From a checkpoint of a small transformer trained on Wikipedia: vocabulary 2048, 91M tokens.
Each number is 500 + 50 x the weight over its row's rms, rounded and kept within 0 to 999. Layers, rows and columns count from 0. Numbers have three digits each. The size before them is the row's rms in percent of the matrix's.

# layer 9 MLP down (transposed), 256x64, rms 0.568, rows 77-255, columns 0-31
143:459551480489498477589429474452483507479541479482432525529474518476403511493521487484439494560522
094:508443460413517499555501628492522513500494481443515591580418471536418539569562542502484552555556
087:568493464383445402461455503448525504525466572516590569526452472453489579461462494528506512502558
103:395505444568499491492533461522633567462539430418546515505558472496455502501489413477564487473549
112:455537487552478476468491550494470491498509516444527383517474507573483498499435463457468601541476
107:558569531422483517597504526487516545465568533470446468598446549564427500515548392543551479452487
114:566535547528509386486514466461476487474551545481484498548544497548489447490523530466417508532433
088:487456537444578487546509447503565472471592485524593595468458509535611553520512484538494478541465
098:525501508467498491487491535469547580478546577478561489561510444607531517574476439514438458486514
107:527526506490561507497452485423492522528471500412501444400523445577555430532553486494577450431607
090:517338511524479600558460392407454480580551503532559524485459556485435454487485485558546454521515
098:570487527533505529557428432601521475522473564445575505537529545516531506447530489559624510502456
075:527455466474496604524470543433531494515517483497478569572406519526475519479570501500422559494502
115:552514457505544538462414522506411485461450491463541426481461504490564537503553460437447532558607
119:594488487520557449554523523510493548511592478513543543449437489535556451510467526488352416480517
085:464541568404504499443465556464429515508459532507536538513495484456519492551564447555412579545483
079:565420437567495480519380590436571461487472522554557520465522607505483543513582513500506494469511
087:618451498536454460566482548488538452481551478491497504469548472549510439399531554529568537523469
092:553474455564508530555567502562502553583461502421447538525465378418498437531539490428500450501415
094:545420466496508505498428517461554547472470434424510545534414488557461634501557515495470523432533
139:537489493518482410516516557443633499346530491442430504483528462482559512572557548495536495522527
077:530572529554491441590504490521478588526530487442482381541494515490502480487526523562507533470497
115:583521510484483467444503486536562508590506518523462523534513460556440506448529531560490461477533
154:481499475499468477441524495506542464514503461439552518442439593503440538441497554517514533495480
088:531665566366500417548451600508559476440467481544496424492473566489503530522499460511547540550429
132:498574503512504486560597483535567507583567576383462595555518453545512532487470476478477478481528
119:532460495432542390510412489492521525505502535489529441566520529499509477466562519469490524461453
105:498534448472448558533563500494597492467535531516530514541482424605427416523508410497495552579563
099:514522322546454516556386436509570464504444479555528511379570429463520467459570495512494458572518
092:598543514474454494498523502473485599455486505508521486567440580417514458487521546554504537507508
079:475440464471602534552403582490502514469459502535573531553456568481466549467463498474549474563561
108:531508391489601464459457448539437470559424495451458414557581564459495443498482451530342554492462
118:547549498513555490576531448496468615505560465511502564518436508547439519512561470522508426493513
115:418526523471498530440475443494488520485559618408480485470470493475497464491403431549521502512427
091:459516441528506389627552466513510517461559559472482449445509542400410463495620517474488578522508
092:521436504492513638537432458457478485478484496419518516572568460436543456441522431620471554460525
108:507504474610398585556466496454512487452572481512448542545587481432531521477545503568541482478497
116:478571509514508443500459493507452483552506525502482576519476504619437523519560440497429511507504
090:534546449436404519503496496514483464451479551460535527482404579501490551550406563474475511445587
096:481445540476508498582403491440418573513518541446452493428494574459513542505608519448506480460445
091:465525500485614536524506455458504471510522557362556476458446479561574534485495528503546471485497
076:509464476480569488523530530464541493595411445541547477466451552506472467486594575549456420469500
100:476373521489522541552491536557409512453555519490529442435463503475547430538549446546522504408545
085:509437411557489532425563505531581485486523547436472487455494579507527517458458526513581520557557
101:476540591411551514442567552437482546398577472472521497486475512537567596503516510450476554451523
089:521398479480552499524511526477588618520488537534559478441520548526448469488546438558537490458526
103:502492422427433517557458500455450409527450464445512448413462473535537511549472417470543556490593
085:491487438585491537424444565498548425560502497444570495485406429505471447457520466481520576496502
110:580496564481459515558450515516545542475584516560467570537548463577538451527633507474499430527534
116:548503492540472526553445463524501599494605535501483597488555406488400428531527562558492631565471
105:458476582472530517545577532533479536506535477434538545463433440509525503524557501466431527537443
092:491577539463495605520433536434494491397499526558428528480462507499502568527450518525522466365552
131:581493446516495445454474479499455572531511469449522548555498475445551468502489566574434463531527
121:466588454539546403579581554499437588533464538513566488445457504502463512512485546545541510514448
098:557563419470542484530505472496423507366428555505487520461551551459476556506425414463539571486543
104:544453483480489419574470482526484482520568467542452504541437476460471517490557546534472451479486
120:560567532466554474401566536537540560458503521483497431543480461544521376497479434408477604448556
126:603556443508438511529541460569482559478526465530493471530523474520447458483518469438492448438568
080:491481427425576528499423557521547540508455488460542454458490495601481493570388473496560532579492
102:522430440526453405487568445471536463439480445532484459520503537389434439546492531494479440487504
104:511480447501460501531501469475503474479453434397492494501451527456451452450439488501532583423580
087:435490529489534504523470449498583485435545608543518642380507495545468493497534559504589532522492
089:444470488484504541530475491387567591455503500484567514448473476549563474590461418429513538455493
096:547528507551477532463571470420508507506548526466484497456472476504455411503507393471470447487606
092:530470431543456462519463483499642483421537519591528473482474498495470623450471448559409454470471
086:571403476544508437475556425539556517496434530494459462396514537519483427543486524501516612512548
123:498533484542528427449420489493514499461475500430470497511442529435590546531359481462555538586492
085:436478475516555544494349440464503446510407499565546436502513520537509528502508477437497518596553
064:443507508459430397493485406423454514529466445516584470553470581578479425503386499533439434606486
098:497503583533516570518411579553535527487532512446539568461533393589515452421428485580523439497502
101:421636523551493476498567472505432481494539446496477449463526502454496545396558540573451520475473
075:457397424463500487600363594480610512487468550494509599500461502575518491496494551480525462481493
085:499416385488509501538392501459454513569483442520543445531477459466458479546544555506524536511414
105:527476479571466564496439535471397423513529541516464449477497524503558531455569457513534450566481
095:623487470475553441511392546466606577591449448453592540466527542502490501537537525523488503568541
098:558490458489471528519495505557464472486467498495523505552444526440486605449510603484471507538557
092:554517494527508553563535497560536496515590483413591500493549448603497493416590523454501520504533
090:519542528597455533471549559538502546549479526513564461428435474512443426544544508400529495495494
093:551591432573396422498432529524502546489492462524546431432464458459513432504483375528501430524530
089:578555447473513495505530444542480487530380507576490581456477400453537449546519550519523465537486
105:443494505511517535482469556440491545611427498407498457500423494485555541483537546588520528490596
086:519478465534575444520428547515635453523551522461547456465494562547563554495548567479524479589471
100:553418457456433492469503578442657504555575470450555407473443519536469502462563558481508537409554
098:511465449473441460468542458400447480395469508476550458472546493468553492500481553523391479472546
085:458461457509512471430484555462485425622538553489541504571454439499421461530494588512547474523475
111:493604411453517549545564502464518533502548431492472486481547493606496516524446515448499493458452
122:535437441499464507525439447528530464470595459377520502491509557457447453422422533510538489445455
098:493524418537517598588524432462538471415510454505531528399545423531489496468490468445536558505552
081:541486486499442536602435428500500538415431478443531529474407475536597543516456596548499412493526
088:512609502522538450550453492508663498575573455499545541500510520467443517465525532479510539488480
091:519486388494437526505420532473460473489552485561551562466583468408495496599550465481526472516518
076:539442517402502476567481545461481533431410510489562531488523398580618531500554561502467449467519
099:425431466434531553549462502445537544468473458548544549488543464472465571541519505516515600487573
079:551438486436515493458475594440607366546510450565477516473437526461567437420537579547519523514484
095:518525474589526488475507538473587511550531489470502488526512603486476530558467522438403485548532
109:497500501524605561524517533559616591476482506544584598446481523538524552523526524543614512497550
100:530474457447552466540456388502550544448458595474485577488499554532582440515571549450453535496548
101:559514451373475452471548493529536531477492508537504527439572543435587561487440476503487522427514
106:532514486499524485453453587547503552441526545556376531532475410535476476516454551567376491520488
104:486487366511551532437460556419503539472529475517425549488492525531583491440544506563516422542604
110:479464525488463456502506448508458523474436435503624448451452525482552535540582505413470497504482
122:541519605482457467479476492481434531518526502398597399615463492519505436456596520481498563465411
109:551425495492497461547430408570306475569458415447465472529532471501501507532495485527494472439430
118:458557471559477478451535462485598584436517468457499513490556522506489456442509477432453469474498
088:495502537549543446538470455451427533575591491455580453548496451467507512500574512554546472480483
088:576509461521498440476364562469477584469511392442483518423517557416466572498475515508556527452604
090:539469561473554458543535534519450556538567444517517496526462514512531407447464428438507540448517
117:481479532524508503543562499463512547541478476455555545426599541509470422488571441470489538564612
110:579494481499521497539496550461497545448549556469488568522474434565558503494552542405550460516520
086:439466504596573493491491561439449419476526554474469576499554507534498469372491471519578473469538
084:471463558503542455561497493438595489498508573482590417508556510426491501440554490554567529541594
090:536490496549449353407474522465528493493532492483527501434466593497548491480497530579489487446502
095:538461413491473427557400521486480533489492513499409513534477530466481449551542507531558436500586
127:524549530556508467607450484521566536603554469401524580530538441458535512398486551494516472587505
105:528611456428506513569533461441439603462514480497512483494467538531401417434507521551511554452505
132:522568551513486462512524510502486565498515583472594499514422386483441507448538515534597530572508
089:471513499469518520536535394520551546540517449511539507634484511566482393557525445442410555462559
082:454534529454524498441557530542505475400499438577443446514521479471496498515542445557482466602513
093:572592552528477443490524439536500570531442433488523416582575480509492543456440442472473461535483
090:520526513466582510572460573551486570484500504479572473509456528431560410449466495563498471518559
105:515495434491487573500515592487493561461523532518511494459453479631440503447494580519410541497540
096:628548451492540603547443513447486508460475435481523471441450487501508550537533444392470470569496
113:456572547557505534516514474502482508421485593493565537481526461513544465560460471512507505585477
095:501501483465473479505528492404442436603505508456438559457585593512494568428498413432496497493473
010:512507518450463476404497541393486481533570504502526540488401374521609617515416499542461457467557
086:516456524508575496505434559373535488398505459430538501488489453460513576519597498432590524501427
111:449507547435541566461441444559540457518479403514566478559531501514399539537490442600476568406503
082:450486489513557577497506514526573487482451506497471399495463512480552455598347569563534477497533
096:510526459430460575486480500527515438504513428388440481539551510510597505502465480532517434468480
106:415537471569530434481621490510446508621563526502516556487534494535525557523527535428541556543473
088:436583495411488509592526395412448602544496466533465534493449528548540583497479522562522473550476
093:492572551496511577487557477576491492491539598525477518528539525473436536583514562518508498543397
076:550483500355490608465411534549488490469483486550653533559494524454488608557426505439516475452516
108:528547503568551431512548537459471550481527493474478544589559449523448470419395507481483455447481
089:511386481530459563500565512518557506617362491531503517486531576443529594490509533512524454488562
078:543535515475381519499492546555612492426511569529512568456459444501466460546433419445511410530481
125:563432415570491441484531557487534495559522597474475496552462464394563429482516499509525505547537
079:423533570425540507531467534503513553445494486525580592454415453560579546494502502519436447508585
109:523556520438509489482521550546532486421443549467519458406394517540595504418466461479492606489506
101:594422482491501510565468544384548542420508452427493593511541518503439519501464530445509514573460
099:580573404576490418512561555518515441548503512579516601519548555487530492463500397444532480471519
105:597497519525563418412502489499422498431493435518484484543487499564450499445549524481473507498623
103:569509470535457479532561476551532538535536536463424571472550438509518517486548433461436539524546
084:474478401476503597488502528577526507534475515513544444553484496504430579467516500449446455503554
097:607570517463526545508526486535489579513448495403542557475524415465475504486475453532585454515559
087:569532501537589484473459448567543506505439522382560560469547514562500463488505424455517534492477
116:524557639456467498484600487529408428515515495465498441455549480506516449445476450522549451444539
107:511458572484482460483471540373488541554493520580574439489565465530489551575518362488539537470528
081:462456523562562552566485514534554397417531580476497564360474461464537542520493586586565518531469
109:552443431483560535524428418500455504443458533472457467485589492583518520540557458487438503375499
095:508571455527458584488513405437538493477515497538476495443507522568554564530516530475558553506576
095:599517476536439510526520499471530503500503498537477456531371507429454506511456395538456579564486
089:467489643496512525431483474484512522523408587506537599475549622491499464524449558526467519557511
094:569571506520513484443570486475467607553577535556581525453455547467519536522529525483467466445498
090:574411454529508452476487445493475478437485460509430543492542595521418513427446522535517474430524
101:462490495464531442427493513494471522561523486548497505558504451486464568540537553499496346436453
099:578491541477512544506500391533549554458516470448519546418465534609523422512538457407489411457487
098:487472399491474588537389471480440493516542479457402535558596480550453505536483477481431478457544
100:577546463491541493665402478497466580524533418528467506538465485513438474431532468515437456459487
113:517579574603533449480464443507459469569493443493434463541435507570524601448479458595495525487496
035:505477467480481451488507549459498460383534530584438514478515446642545493399495464422487457488414
082:520511499531402540527530512459566541445446439550496519498439498476489518444560559517525460491469
098:578499530438483462520543549466569452549493475537543500384482537558509511489499568544422430507445
088:536458394499482516547459415479521468544533444490507567483498448580421531513537560538415387481609
074:473433401421558453432410497419500475456458504506478464546479451440455522401466560524493535523558
118:456610508500501527516611458522485616495528567454561487511448470562571582551486411529505568536547
115:560562489549506454570483426507456507523528501466485510580459500488361540550623524494516471503544
097:488444426526487521548540564565486411507533536512443550514548533492537500584534554516414484545522
088:538393488475434473503505478514510445514492535577390470488557516568474449472477552485451592473530
112:613466366429535505521479473456523497480463490480478525476490607486502531479475433562523447502532
112:401580478524388434491565442527615579482598540551520565513456513544568497576481482523477466515450
098:542449479551580507479453538415490523478459411522480550461460499502454523509520516475466497468509
100:557571484571476567583437590473582507420482467475482497436443492504629558553505466426447587526537
092:497493432519534459557522516576399418512479546469590559519523512481531486509455564470487422467425
103:575479549447496541570445503509550542424574470493437426402468499432394494505462536539500562480562
097:560490511485486575605436537474573533438444550512548504462451479509595532452485466495499535391540
086:546477501464542521490529427477562544476516516510530510536471507487512475511500423560486430407594
094:520552542490555605478490464506521447549452412394439574503500413523630514475594516546497485540568
122:479543500540509464518529458507506577494562452556502493495521500516501449425455519593489475467553
# layer 9 MLP up, 256x64, rms 0.304, rows 78-255, columns 0-31
105:511496546520545560474392554533388466508426481448578521499492558535568449531440476455525531483464
088:581413495472504482482526542607513499577551544466527521446434519433538525448422539511594497546458
104:520524506452516435548554527416457522415518490594474555507517501595471446565505449450440498582527
100:536511503504406491542556511514505519493582386492446502450521561496393506509490511517485527526525
116:593509532499476513459486522516579500471541625551490377601447591540556470498443440483478450507554
097:520577554483422494512510473478565516410441568502466476470496474491484429499470537414503468578397
119:466468517528566496531548460522568493576499504639550512488508473577484544585513471562547504493427
099:598503504528385482523508584423553470530417530514496365550523415506492469466508497426509485476507
123:486482534511551459403575509431437476492541397540512588458551518525562322513538473526547553478446
095:424540540539629497545491623544433516442442568459450518603471582519463511548426517461557542479457
090:455535531538615575522472470365452488515498583559508476627564497474363523534510419490606454504488
096:445400459485605449483495532462561518467472547461412453564502497470482529462395505517483534561462
099:504567495505623514492532490487432500459530483546524467454527508523542536474505454416468458546575
090:415525495549458536512448544358421549581462502509455503490545526476464539480467510540509558565587
115:579575573460537538500618512506530538509540479466533470595501446505544506437505561588525481461445
087:551482440489452565447471503533542502472441513515513508490552555496503507512515500503540453477389
094:490509538497514594470511449594493623647402423527504483483447460548486532544526561504574508538458
105:439356505458508520552550368507528516524521525555430487479483497503596510514540517477574469530469
094:469504514589422520545414463466397498539519561609456469530540419500508446472556459555600478431514
110:498508545504544396412539485411548419536493432478391385463455512492567477495464515523526502489495
096:434563520563419554425513471500496488408522469512529574499551469433361525453361489536563520525446
108:455584560541556535504483491532494493491591519514454399414495471587492408523466517414517491470469
111:556605549603558547475503512499482511519501451575535489524566559466511563439528569484489456504554
094:499520495470490507450458636490525504554556538500500459460463458451512533543449463479589448482492
078:512449459530443546562470500465497494584505443503425459620518482442496493500521406490511448411466
087:567580531516538532483476582516446526413470552542537509500527617514458538494536463467521430537495
092:575559457534447495596502537484560536507434518492513520535487458514435488539529533518522519542435
108:467615470461594483594602495509493401473405427452435460489439508456563440471511566485553471481470
096:555395511485553573485452531452450565478415458512445453561481470426505440562407511534545489562498
090:476435547500521486466432395540542519463464483627541446454562553426499577493565468445493427560452
071:579495583350471538455481496498414480562455491566524388506524506488511537464460504522433492463481
086:439428554475581507481521500558543595534488508473499465490484575486559421513376418500598528509518
112:476472473422494572529542465451480500472519468523562542465523494509533450593455468521493500450483
115:457506555492565475575447420494473465434475511465560498586513530522504570583520432463526459490458
091:413620476465488492465587448570567520524512536626505528575536630552544463480509474469489442470457
096:411521482514496540518499457506508503491437473450427481520521482602557485459559455512433524536424
082:459591533471403550443566456545526504507528518499559439559456465474505446523544488476495434467447
091:529483490467439476551355483492527557460425541556556512513466498538559432516594471451478456460424
109:492501541555480442370454569413542465641520449518507494552558495527496528463474493455482522511413
101:490497557519595509520446429522481473465495508477510417538566528488508507540474531435554438536508
088:449513464479487462462523450525527454534435468528504476416503449506443529452539454491524481467481
105:489499610471465476381463495491570533507466559552419479519483508463501582499487422477568550465521
108:448485520459531546476566517510494480392479470390482531472468490480464425488414523453589559553565
107:560533579559490461437471574521399587408528476615453479500542551546572498440488460442518537490449
110:627476487465478477515608465516525533446351553380474491476442513519477517452493445486472545451434
103:499514512442389471522400486486388444450506504453472493553482516484542500560492452494597570459544
110:565556460462421569452528644461512408574538495398461415560469587464479530536511480474509532565460
102:456468488448403455575477475341508525563492516544429535480507502470424450497494435508545409546461
097:612529542596454467495477552447468480469559615479429538516570517518472556541488481500558495534511
095:433489483539391460433521542502444425450496627502452535526516518522473469459460521548613426566554
081:510525495483475479476473526488486542431502490506453569362417510382582516514499381534586509386475
098:512482477470523442507415469426524475507479418543522530574557486432480521422506545507518418560447
093:524441490526461457543591527547531527466423545518538474525599570509474478607556603560652438485466
108:542520532499539483535522508555460460516447532547457482454673520491507523631440523546528570480541
098:481625472527410473495501439548487467454461531471536491494420550509522478484388548491539529504504
100:410579539483451488489496490579518478468422457494450493522550465452455521427505485511473568524421
103:491559421491496548576569594580482485561491579468512494471576486540495411556492405522494581535508
090:510456447540551575457433479549530521551523558522475440459572557533489481580424576550571481520424
090:505637687536486524559554555414522451500516606490500487472441451498532525477475491515569474504501
086:483555435530502499527557445485455452556401520487538487445449520488489511490511441393539452370389
103:518463498560631545442487512513516512395549563563419573504530528526461493423515506507498473502461
099:547434479491572514526564450587544528543395483476572497443505470480492522465444438495523519454477
106:521543517560464369501540477406542496480470466447635505539536485505481513475522538413578513399510
095:449572394538450418482460424502493544440497472560497359573553549474486583478407482560500557525483
105:552444516588532499538537459543634474533384478506416478515553523430521463517465526508455534547536
088:634613468553589513554534512536535513491390570483532479517505504514522424539543572575568458488493
097:441470536521556462577465445485572424498465432558463511502552527430533590495525528477461483535495
121:514510505481497499430479565530622448598409512503533485469436532453586479430461536530505531412501
101:505496472513581477463488466548513529491504486451510372458550515490416537516453425624526416550388
101:540469580356497419446554431509481518550544472503457505513488477532456521512422490508511526362564
100:436494510516512452524408525425494438548420451451454572522559498464601452409395509509513461373499
108:536509590588522466517451473427540505425598489460528522471455510392494522510424498473459421542496
115:565543493542503550470523454450441458436522531533492405471548592486519521406570493515494374431485
096:453528492506523447479454547442509504529426491501558551474603500453391527476524444532544432562492
108:512457535464505611439460512537451461476450428421550584397421487475488481529493551513540421488461
091:478489469562527575531518557664452602492463507467475429415447473539515516434411475548528446533473
117:402438549496489522486557467472503410443566399565477490462541532494592494530469562428577469610505
090:426407511548464539470540479503517551476399460547561462505540439463446504565534465495492451493433
103:522524443508494503538553464556499414543465585572520563462599439393408423572501564499502458473484
101:513560502547480533482520545463522505456482456574462443454512554380512589450424507502586464479543
110:478512544442573439504477558390522463523544458535552508485558536410574454523487515521496372567458
115:486474513486444520537525481458534492520474539482408493492494552456561441471545621556491581380472
079:492481482438540461527610462490449503494477507458482461415501555386410522458427572517488471534502
094:440455470515500407419378538489510451606495513453486458594462546541396522448456459484494534461553
098:550559526408455565560493509509444469593523487499434453446504477486469480483458456423460530465542
093:542405494533399542409528446592506467438464480381497470469554515488514530492491509509587553527438
111:445505517497452423577502531447510529459450450578494426426537493518497426443483434540503532519390
097:503529505457406520452411455522440461484449550545614520504484490477503554527465515499473443507523
095:575556429500525514490540415501521504552474496467524471529510490498460422491529531502456474451506
106:551613460500438472509542498493524440451486538564532500469493508514456418490486430517519446472434
105:599442516505562527513535408507556505446486576501417474508515522559519558600487457535538554576473
085:491448517482615529494511435479520521538415483495549435403438476507538604502395414559571534453485
108:501446481461475477441459565477519408537515478483511512421500535544598392410448480556529372534516
085:481475496488483549450572471448591421519523549442481470443538545587424507370436542517453449591542
101:567483547568550432531504570488502514476506568469532527528473530461484545538494566451534522453554
097:455477500427479389490468457487491591561519568442481490440536549531533515575358542428506543432543
103:499539555421549394499529588473458559526517508579479483463420500469501506551548393561490540425483
107:467515583577523555437496601486534536543493516535407500536486545466482556405395461351537571513589
096:568505459514489575538458527510496522555431563503527555502532560500491406461445518566458630425535
106:477512477492480430478590441563457522510413550479521411448423566446480453554471535351507543528506
097:493487528459496454456492513486557423561413458424509504565507561538467414510415475432564480496510
086:380542514588444555459528462493603468454433472551534522443442515537481473595510478478574546512525
084:527605532501468538559402525481456551544518396504460427494490590417526460494542545572553556430451
116:525509518459475415488519506484432483546452514533405485465476515487451522521454449584501447517414
097:494515473564501551469539521530470362516434557514522550568501611494417435515485514547532472440513
100:546520559436524436556533464443518520561525451469512487549622484451495469441560594551498576459550
106:459509575557439488542477446497539497561389461495431484438416505455511444454511406444551479429542
101:598458466411586448514526495392502528555513465522502514483538477478566541552482560487498430462435
098:536406600542455489465424529516517401459504490432377468536555411508475505493521479401534493536467
107:506526520573539575522478561590472522433540498585493486559437492538474473420489562450522491507513
093:522452505504496536465559494564547490438499487463511573401520610425444540503562591489525480499493
098:516494459551457585490504550576400547493414458381482458526531574577418548502424589425497537544430
083:517559536521516519560567542617486438542548495487497453545506434485543496530493519350509504617466
087:490537473480413551518553476482422450524405502438406433519548498428411564441422529396564494493465
073:554524509408491548533421535411488490452466460479491492439508570548417530518494485434445451469499
102:501498556617589476440527548543469512455543537487467433446456562494522567371481462526557543446426
079:531445450372530516514547376522535467453500493537478485517515420477509509383434465461532375568448
081:541516456539424554470535521487485444551417489511495496531539440463507525481403482514571564593418
101:507498521479538436548487509516498497434510522529548429574447501423580397471586446573502497515485
098:539510524472489582470493556515519491513448488504504433454521498538331482530377514562501487451598
091:494529475481519473533465477489526488503521448473521455554544459541471548429438504446540452500476
089:446509564578513531442595516437475573492501481413456436521453470454494571524497482574488427519459
093:514493545497433422461548521531471507540443470490555544415445498535572583505532420428579448488504
135:490473522546502529439518476502448491483447496530493464476514528440524493625467471451620529474478
103:450528432541530453574599507359489478591494509464432485549499500439491389561452482439483580486515
098:546476545512494528534573544582490635575590502456507472567500466543565485526497523556580478476496
092:490451455548601508482472534560604565506522510469478428562530460495463442546463522583541474505459
091:404520605479506493471555456478435505566488571498406531515575519519491486453467525561475442507486
109:566521565440426518558400500483524533546476492480472460595601573514492466557578493460512469525498
087:540583498544589465513489542501358366529432430532475518451494493448441505461506509514489513505489
117:498505531494484446457548464449441525548450574540465496496537582485369457572489551496546459576503
097:491537512489562543481418513548502442478403527566578526625508496475505573409424498526492446546500
106:542454600520500449534474528496531571518426484462450561533508520443521408389482479431504450475485
084:541476443536506463520606523553568542533410445592533527474527594546550596522524500518549496495498
110:440469496459438436477540527428538518470338393486494514529457527501488488589486505477531474555478
088:523551515585509530611513438484478420551447527611431440491483514401552532500448460523538489541486
091:537498445438522436548497535499387423538478530485489474520516539566446447544530521442491577505526
097:468538575522530467566534484457429422566504440463531553577552531483467477478507505514539497602450
105:424483456485494506505509474478535571478450543488516495530605564535454566477470601462578450594483
109:497481476441506545491514515498455501501521512427464509497518487514475545338581460529567522484426
116:438479530507548511515527474617442489532509459515458519488521465531551468439536411506610606506420
104:616514533506499481511499493444530529585444467517383477504527498517509525603534494558463500425521
131:480458451553458477406563537499586457501446454502413396545435497490448580436440573461461455467555
096:543457564445555457540557565478489547448407524446501489484545514484484549470546579421566508493426
095:403502460544530602440429555524510564547519547530535476442528557483499536509460513463569496540401
106:474570452499451502482466436465523528445496485450450589574453479478476478523464502626562407432474
096:493388569502494555479524390464411488511516506451520470508501490558474430522526368446541527487540
092:500469402509502455415461408564538479513468482462472515437383469512585526529491441456561450494428
104:510509556464469482452515480519353469581454478540433383500473448505543460436542562472474520380518
097:608479474538411511436511516554509447555578512630493455544494463501412450491529409570525490497480
116:507457509534501426527568446388541506519488449427505498435511531535440552542435481453488420498571
101:525497542464490491559554438549410515462490600435473530556581539508505381636428481531502439490509
101:554467564390602512508487561501467568610521491540467418554485561538452421459448469451566491536427
090:515499511555461488518591438536502555591443398466553523578573508511512531502479521503526500526455
116:405512551496557468506476487536497549500505479513475460553543466509448616431502513423506518551507
110:543575558421559530542563553401482391498532441454467547505508611540529438505513472431579420560515
095:536490510479552499511446612482519463560525535526507462465559525493497530580521490388602488481564
089:502492506551588549550535383448565462533459456505408409513536570488520444413484507467427438515435
109:442568527582467409518461509520538480381550563498501545456510536390482560451435531526444504508508
147:512447542469536468465474552463497542506480504542451499419414517507529576581454444455604476538412
109:498460549511554624452527470575437549467555569490461496481533516561509552558467476428561489446438
118:542475568446483460522596502491515479507362550496442492511492598489528397527575556499444467444423
102:485498583461505450511486441501534572473594449552569522518535447430446532495543474452526508522462
102:485477439513473452477535459533488440471467502503488425550482477517465484543504499590545574530483
083:460488505470489609393550502508409541574469483516411541525470367492558436491508566464462468527439
105:473510514588575475484505547378370488441618464542484544582498425488480520515460549589547489491475
116:431485512587457464613484462489491421515460484469510555406542568528532443589537430495501536429492
087:522531531483436474427509406493523391497425595471450571454450497578435477487489436556520459530551
100:504488498394494464486464491454564448483545360499476466518482573472586528458465402474543474418440
098:542448506492511623455569519584471450464479589539556487500546518500517423520464484554534454562440
103:554439506619579618523595405519498498505453442444464488520597492527471492483532372487499552479459
094:534559502532403570459452560538355525421384471462539531581461482429552507492474458484524475508537
115:522442508460464531518523461541430441512461490495599487448450579501555413503535530477606441489573
099:534488532502519527542514480470545458475618580473495441482552515473444425486428499509501513589458
103:519533468542506477504511536507515446533500588573472506500524613514425581494449516478573578529539
103:543487486504550478440575442525574470489434503545468453547423565504407545432518442548497434495457
099:590605484436490472511458518536535401543464445480472495428557526453569485462401500518511460490505
093:505505512551512509545429452446475476523493378482480492503496595451438470480486587415430543508514